{
  "n_layer": 26,
  "d_model": 128,
  "n_head": 2,
  "n_kv_head": 2,
  "head_dim": 64,
  "d_mlp": 512,
  "vocab_size": 2048,
  "activation": "squared_relu",
  "norm": "rmsnorm",
  "norm_place": "pre",
  "norm_eps": 1e-06,
  "positions": "rope",
  "rope_base": 1020.0,
  "rope_fraction": 0.5,
  "qk_norm": true,
  "attn_scale": 0.193,
  "bias": "none",
  "tie_embeddings": false,
  "parallel_block": false,
  "extras": ["some layers without attention", "local attention windows", "shifted keys", "gated attention", "a norm on each head", "value embeddings", "an embedding shortcut", "skips across layers", "capped logits"],
  "init": "trunc",
  "init_std_qkv": 0.0491,
  "init_std_o": 0.0,
  "init_std_up": 0.0491,
  "init_std_down": 0.0,
  "optimizer": "adamw",
  "lr": 0.00267,
  "lr_mult_o": 1.18,
  "beta1": 0.95,
  "beta2": 0.95,
  "lr_head": 0.00673,
  "grad_clip": 0.5,
  "warmup_steps": 576,
  "schedule": "cos",
  "final_lr_fraction": 0.0,
  "batch_tokens": [8192, 16384, 24576],
  "seq_len": 768,
  "doc_mask": true,
  "train_tokens": 105900000,
  "steps": 7083,
  "dataset": "wikipedia_en"
}
Each number is 200 + 30 x the weight over its row's rms, rounded and kept within 0 to 999. Layers, rows and columns count from 0. The size before them is the row's rms in percent of the matrix's.

# down: layer 8 MLP down (transposed), 512x128, rms 0.135, rows 228-240, columns 0-127
# up: layer 8 MLP up, 512x128, rms 0.151, rows 229-240, columns 0-127
down228,121,172,258,160,151,221,226,110,227,147,236,228,202,223,200,146,228,231,206,227,168,166,182,200,193,239,222,188,231,147,192,226,205,224,204,171,118,215,233,217,232,177,186,256,185,190,244,210,262,186,196,222,179,225,191,194,224,173,209,197,250,264,163,215,216,234,180,209,185,232,187,198,209,243,224,228,227,207,222,232,216,157,203,184,216,177,263,181,155,197,228,181,186,235,199,188,218,208,211,177,161,182,167,209,195,210,150,217,182,216,197,159,202,187,239,225,222,219,216,219,187,124,192,183,215,188,150,209,239
up229,058,159,156,256,193,193,260,283,232,214,132,220,163,232,220,211,188,242,230,189,199,231,178,206,161,221,224,237,169,218,252,202,223,204,221,204,233,141,233,195,191,183,227,107,215,234,180,182,188,152,186,204,186,267,179,214,176,240,184,204,139,178,185,193,176,193,166,169,187,164,232,187,182,163,197,160,153,195,228,215,184,187,182,191,182,189,178,210,172,206,221,225,197,172,209,143,229,201,187,165,236,187,240,146,208,189,195,216,229,183,205,207,217,214,213,138,175,180,188,221,187,219,220,144,204,243,225,194,172
down229,051,229,209,218,162,211,235,134,215,161,199,226,160,219,175,146,198,226,145,232,152,229,204,219,168,209,228,220,201,192,165,222,231,185,192,244,181,256,202,221,235,187,187,223,207,237,201,228,199,183,207,118,191,249,162,228,232,183,266,144,157,241,172,201,227,214,205,197,195,183,156,172,171,190,226,227,173,178,203,238,215,201,196,193,258,207,187,240,248,202,170,239,152,152,190,185,216,210,173,184,210,244,227,157,186,256,150,228,246,217,238,221,185,180,195,247,190,205,214,196,197,188,213,180,254,237,218,221,207
up230,050,176,189,266,154,193,228,231,285,190,208,197,165,183,211,220,139,247,207,192,212,249,143,184,166,223,194,201,192,198,202,237,184,218,201,226,236,169,225,232,239,131,221,192,191,204,168,191,182,191,178,201,203,248,209,240,183,209,150,232,211,170,190,169,213,162,188,175,164,208,230,167,219,130,221,191,191,159,194,267,167,202,226,248,224,266,202,205,193,152,194,243,196,185,184,173,181,168,167,165,222,188,231,198,177,175,183,192,216,163,185,206,230,201,165,145,195,247,202,206,151,221,244,166,165,228,225,179,201
down230,036,159,243,217,241,230,215,186,181,240,210,244,178,265,219,206,196,206,179,196,215,158,231,205,206,203,194,185,148,185,153,236,143,178,192,164,190,213,229,169,199,263,247,199,235,199,213,210,185,201,204,154,203,198,243,223,203,220,230,151,234,233,191,228,247,244,243,166,211,192,213,178,215,151,173,194,256,204,255,180,217,235,215,198,211,189,205,180,238,200,201,187,155,184,204,180,157,176,230,240,207,190,207,226,239,195,186,158,167,241,197,130,208,272,237,259,206,197,244,232,259,166,201,239,202,179,196,163,207
up231,134,161,211,211,161,198,188,189,178,195,204,185,193,188,217,225,226,209,200,230,211,227,216,259,219,211,203,187,203,250,197,199,199,194,141,205,270,184,122,212,191,209,167,159,237,182,181,161,197,185,168,169,222,275,181,228,154,239,127,183,181,183,224,213,225,186,152,151,236,189,192,200,208,228,192,196,201,219,215,208,157,189,222,205,203,202,204,216,182,138,210,219,185,203,148,205,260,209,196,211,191,196,288,224,221,196,166,252,229,171,285,203,191,254,187,157,141,182,180,220,223,178,240,185,181,192,182,223,228
down231,139,190,202,230,224,207,205,218,239,174,175,237,213,223,214,219,203,144,162,222,229,156,242,182,201,173,210,183,218,211,173,203,175,197,229,170,207,202,193,199,179,200,252,186,147,174,248,174,202,211,163,203,271,167,246,124,158,214,202,206,194,208,280,177,171,221,218,222,226,199,191,178,207,202,224,230,202,209,163,208,182,196,227,223,226,201,239,206,190,165,167,173,249,217,188,197,195,273,209,178,117,200,140,240,209,205,256,184,196,208,175,153,135,210,180,204,174,213,213,263,258,191,221,197,213,165,253,205,206
up232,136,200,163,220,215,218,211,263,205,192,209,176,186,196,209,222,173,180,230,182,200,161,215,243,210,184,193,210,134,202,280,225,201,188,190,194,210,172,235,171,195,208,189,181,232,240,228,139,157,263,152,162,204,179,198,188,163,166,197,221,166,168,183,201,258,200,148,177,174,216,223,169,157,191,231,194,203,171,211,184,155,205,209,260,214,229,202,202,189,145,260,184,161,186,174,236,172,180,195,187,219,168,178,192,257,181,215,200,239,186,172,232,235,148,168,173,146,213,213,242,219,223,273,177,195,216,202,224,139
down232,145,203,191,233,217,203,210,204,187,193,187,237,265,188,228,247,201,161,254,264,266,166,217,178,242,213,197,202,174,177,177,193,225,198,132,165,216,192,241,158,149,202,156,164,195,237,200,233,195,210,206,211,196,183,212,186,184,163,239,245,167,209,199,249,192,190,203,218,185,218,217,224,192,211,201,195,230,203,220,212,219,213,263,165,159,203,234,150,156,218,229,240,187,236,230,217,170,198,180,218,172,241,174,196,206,220,265,185,163,146,215,176,183,139,191,170,168,188,278,219,229,221,168,195,232,157,160,158,205
up233,045,207,158,268,139,176,279,246,230,217,195,210,174,219,220,246,152,231,211,215,175,209,148,208,154,234,210,199,175,204,217,210,164,198,252,224,252,150,218,214,203,167,225,185,203,224,160,189,221,168,151,164,155,222,169,196,177,208,192,218,177,223,194,206,237,172,151,162,183,181,212,154,221,205,182,174,187,188,182,236,135,161,180,236,186,212,175,210,186,237,224,212,170,186,213,171,214,162,197,192,216,187,221,199,225,183,188,224,233,211,227,227,229,264,176,145,181,170,211,233,215,235,230,172,130,226,237,183,166
down233,026,173,182,168,224,162,167,154,147,238,197,195,220,191,197,237,213,181,177,229,163,158,201,181,213,194,219,189,187,216,211,194,190,161,248,199,238,255,177,176,225,193,249,209,153,175,202,225,208,171,162,209,199,190,228,262,195,237,188,179,214,200,173,195,188,208,190,206,167,205,222,173,203,240,205,158,226,303,185,161,236,249,225,164,184,148,190,154,157,196,221,196,185,192,175,202,203,234,246,260,185,204,205,218,215,283,180,188,160,161,204,214,176,194,186,241,272,232,224,210,201,161,166,231,231,170,152,186,190
up234,137,210,194,215,217,184,206,225,214,225,196,194,175,183,237,226,162,194,206,243,201,243,228,218,164,210,262,150,183,169,193,285,242,211,165,175,187,168,150,159,196,210,202,217,187,183,145,165,179,233,178,197,226,268,183,235,198,164,167,232,210,191,210,241,169,189,157,158,203,144,203,151,196,229,148,165,159,156,208,183,235,130,165,215,205,181,202,205,231,187,201,234,215,184,199,183,183,222,202,212,200,154,188,210,197,193,182,266,269,153,212,263,188,155,228,190,172,215,202,185,210,254,233,192,192,226,209,203,211
down234,141,160,198,257,205,210,166,240,212,187,175,251,209,213,202,195,205,195,215,201,188,175,190,237,230,196,173,180,262,216,245,152,206,234,187,207,190,175,259,198,152,215,200,234,256,196,157,229,192,214,256,221,155,212,148,199,152,158,193,227,176,167,169,210,194,221,205,196,266,214,172,195,220,202,215,230,180,201,211,244,221,189,204,145,175,245,186,262,200,163,194,200,151,147,160,193,202,153,170,203,199,229,179,178,236,202,210,267,217,162,139,240,178,242,203,238,179,208,214,183,193,215,198,165,267,186,202,244,194
up235,053,137,176,246,199,179,256,235,238,180,170,188,171,232,262,244,146,237,242,153,200,194,178,241,138,194,185,231,158,205,229,229,228,240,211,210,191,177,168,222,224,179,216,198,226,171,220,188,170,184,189,201,189,204,184,211,187,206,207,220,179,188,199,212,238,132,203,175,201,203,170,199,199,146,180,169,196,190,236,241,184,186,240,198,154,250,168,211,182,166,257,239,138,207,194,192,238,175,169,147,240,214,247,181,215,200,194,252,223,208,237,227,214,239,187,189,170,197,182,203,170,233,194,202,131,234,232,182,234
down235,044,210,188,214,222,190,198,148,200,161,212,134,203,236,206,166,251,201,191,242,207,168,234,185,227,200,227,199,221,216,225,157,226,216,164,156,236,210,196,183,213,181,162,196,246,209,182,184,219,226,211,181,189,88,205,174,150,171,204,164,163,201,156,203,161,222,188,230,263,177,179,217,190,194,208,166,219,148,149,201,240,221,194,209,196,207,208,209,230,209,242,222,215,203,196,258,141,174,186,221,154,200,175,238,250,151,187,207,130,184,165,187,175,198,159,200,213,139,183,213,141,211,184,217,212,165,186,206,188
up236,128,132,231,230,110,189,202,193,197,192,219,183,167,204,196,201,201,179,174,212,196,226,210,231,189,264,238,212,182,250,256,197,177,175,196,228,238,183,204,176,223,222,201,190,233,209,203,175,152,177,177,104,187,215,178,216,112,256,160,182,171,201,164,164,226,226,193,182,221,152,196,199,242,194,161,193,211,205,221,179,234,180,214,184,146,183,202,236,196,194,160,197,172,208,241,239,282,191,158,223,222,221,236,234,185,201,223,195,242,195,216,199,220,209,226,215,193,177,214,206,234,221,255,170,161,207,195,174,191
down236,128,170,211,189,242,202,266,174,254,184,129,259,269,191,217,184,163,144,202,208,178,244,238,163,186,186,161,155,199,208,168,158,207,221,189,159,197,186,186,229,230,217,169,197,228,189,265,222,214,243,202,263,191,207,195,208,221,249,212,227,187,212,204,137,215,175,183,221,217,197,193,201,185,199,230,211,243,198,230,196,180,215,156,144,180,149,219,250,208,188,177,231,228,210,212,234,203,166,218,235,205,158,187,215,197,183,215,166,216,169,224,239,205,188,193,182,224,142,196,188,215,220,161,207,212,112,181,166,177
up237,128,195,242,198,187,195,200,213,211,199,182,201,222,239,188,214,145,264,182,186,192,168,224,227,208,259,220,248,183,193,168,206,185,248,174,193,156,159,204,200,235,182,196,214,186,203,193,196,220,205,217,210,146,263,219,302,212,182,172,182,204,194,197,182,217,215,251,194,227,204,196,213,197,229,203,211,206,137,148,168,207,157,222,222,220,217,202,281,208,147,162,162,204,195,174,140,192,171,211,239,232,232,203,214,179,158,206,155,188,196,199,163,207,257,166,174,248,175,215,172,168,278,236,209,205,231,232,211,199
down237,129,159,247,170,171,240,210,199,228,132,194,151,188,158,209,174,205,239,163,209,225,204,240,237,237,188,196,217,153,175,180,198,204,229,183,171,187,259,287,213,227,181,164,246,191,176,209,199,218,168,224,199,170,240,212,186,163,149,112,205,188,231,182,164,208,263,144,250,191,193,233,226,213,168,200,179,232,207,208,193,186,239,209,260,207,201,175,201,216,182,211,208,185,220,186,218,197,168,208,226,204,162,181,198,244,223,165,186,165,258,160,164,206,225,236,218,163,164,218,179,227,221,223,172,212,177,175,228,203
up238,044,201,176,222,209,158,252,210,225,206,187,235,188,221,238,228,173,223,227,161,173,236,187,204,152,224,233,208,130,213,188,265,257,179,213,212,228,163,185,206,222,211,180,168,200,233,209,197,130,168,180,177,195,182,171,201,155,213,193,232,188,202,144,171,187,211,208,192,156,176,202,160,236,203,150,186,190,155,197,242,203,138,167,224,178,202,188,208,201,126,226,195,184,161,170,164,219,151,198,182,223,249,240,198,209,184,164,238,258,206,249,226,187,237,169,170,180,201,189,221,174,203,254,164,178,226,257,181,176
down238,031,252,214,173,236,248,152,142,195,215,187,234,219,173,172,167,218,163,209,206,141,180,189,171,180,209,126,147,257,210,189,158,232,210,221,218,235,228,184,153,177,216,152,205,208,179,287,206,228,273,196,253,192,196,203,204,234,231,218,182,223,247,210,205,177,212,181,215,198,217,185,217,169,217,252,201,246,238,204,195,184,175,200,190,231,183,213,175,193,226,214,242,181,221,242,168,187,220,220,224,192,206,211,235,167,178,218,143,179,174,143,214,225,143,178,194,207,185,224,177,198,221,153,255,183,189,229,197,214
up239,054,199,222,209,168,226,197,215,208,177,187,239,142,225,209,242,197,216,248,153,212,203,194,203,215,235,227,235,189,234,203,248,220,205,255,250,258,182,210,227,247,195,231,189,234,236,177,221,206,188,212,152,166,194,184,191,161,221,176,226,150,217,204,214,175,202,186,131,191,212,225,188,191,226,183,201,209,163,243,262,191,155,232,206,188,199,208,182,193,151,219,241,184,140,186,162,204,162,171,184,238,164,179,213,227,214,145,221,221,168,209,282,226,180,197,197,175,257,166,207,196,227,207,146,192,267,225,158,169
down239,044,187,210,198,196,193,209,201,196,232,215,160,234,251,213,154,161,162,161,217,207,227,248,202,190,173,204,220,108,166,131,178,180,205,201,151,122,252,230,182,192,182,200,253,200,175,221,206,251,195,208,217,260,239,247,156,182,158,243,199,224,241,210,193,211,207,201,213,192,173,187,162,222,171,209,211,231,217,211,217,228,190,186,172,157,195,177,189,212,213,264,187,229,205,160,222,195,221,270,186,214,178,233,202,224,208,198,145,196,237,205,171,136,183,198,195,210,187,238,175,194,190,159,226,256,236,180,178,176
up240,162,205,193,218,215,252,283,168,214,169,186,262,190,240,187,195,128,185,187,160,180,306,187,237,213,262,181,222,205,251,193,234,211,240,161,222,197,180,219,253,217,167,284,236,226,220,225,194,221,199,169,207,159,232,232,236,224,242,202,167,173,187,180,224,203,195,195,211,200,196,239,217,181,166,166,165,167,158,226,182,183,173,202,201,143,200,239,181,199,170,206,219,201,208,172,177,281,189,182,206,220,204,207,198,176,212,183,192,197,149,217,169,199,203,207,163,216,166,229,208,183,209,202,226,220,190,210,222,217
down240,160,183,168,208,237,202,190,182,164,197,210,221,198,225,215,178,205,174,201,243,212,188,188,229,188,203,233,184,275,196,215,151,161,190,280,153,177,219,164,198,176,240,193,221,190,235,226,152,161,182,246,214,182,160,182,188,159,235,159,169,201,178,217,221,199,166,178,165,191,119,202,200,216,195,178,170,200,173,218,142,214,206,203,173,201,221,220,210,309,244,217,219,245,163,168,206,161,210,221,251,216,207,169,155,208,189,260,192,221,240,190,174,188,219,200,247,201,178,227,217,132,197,193,199,219,227,163,187,214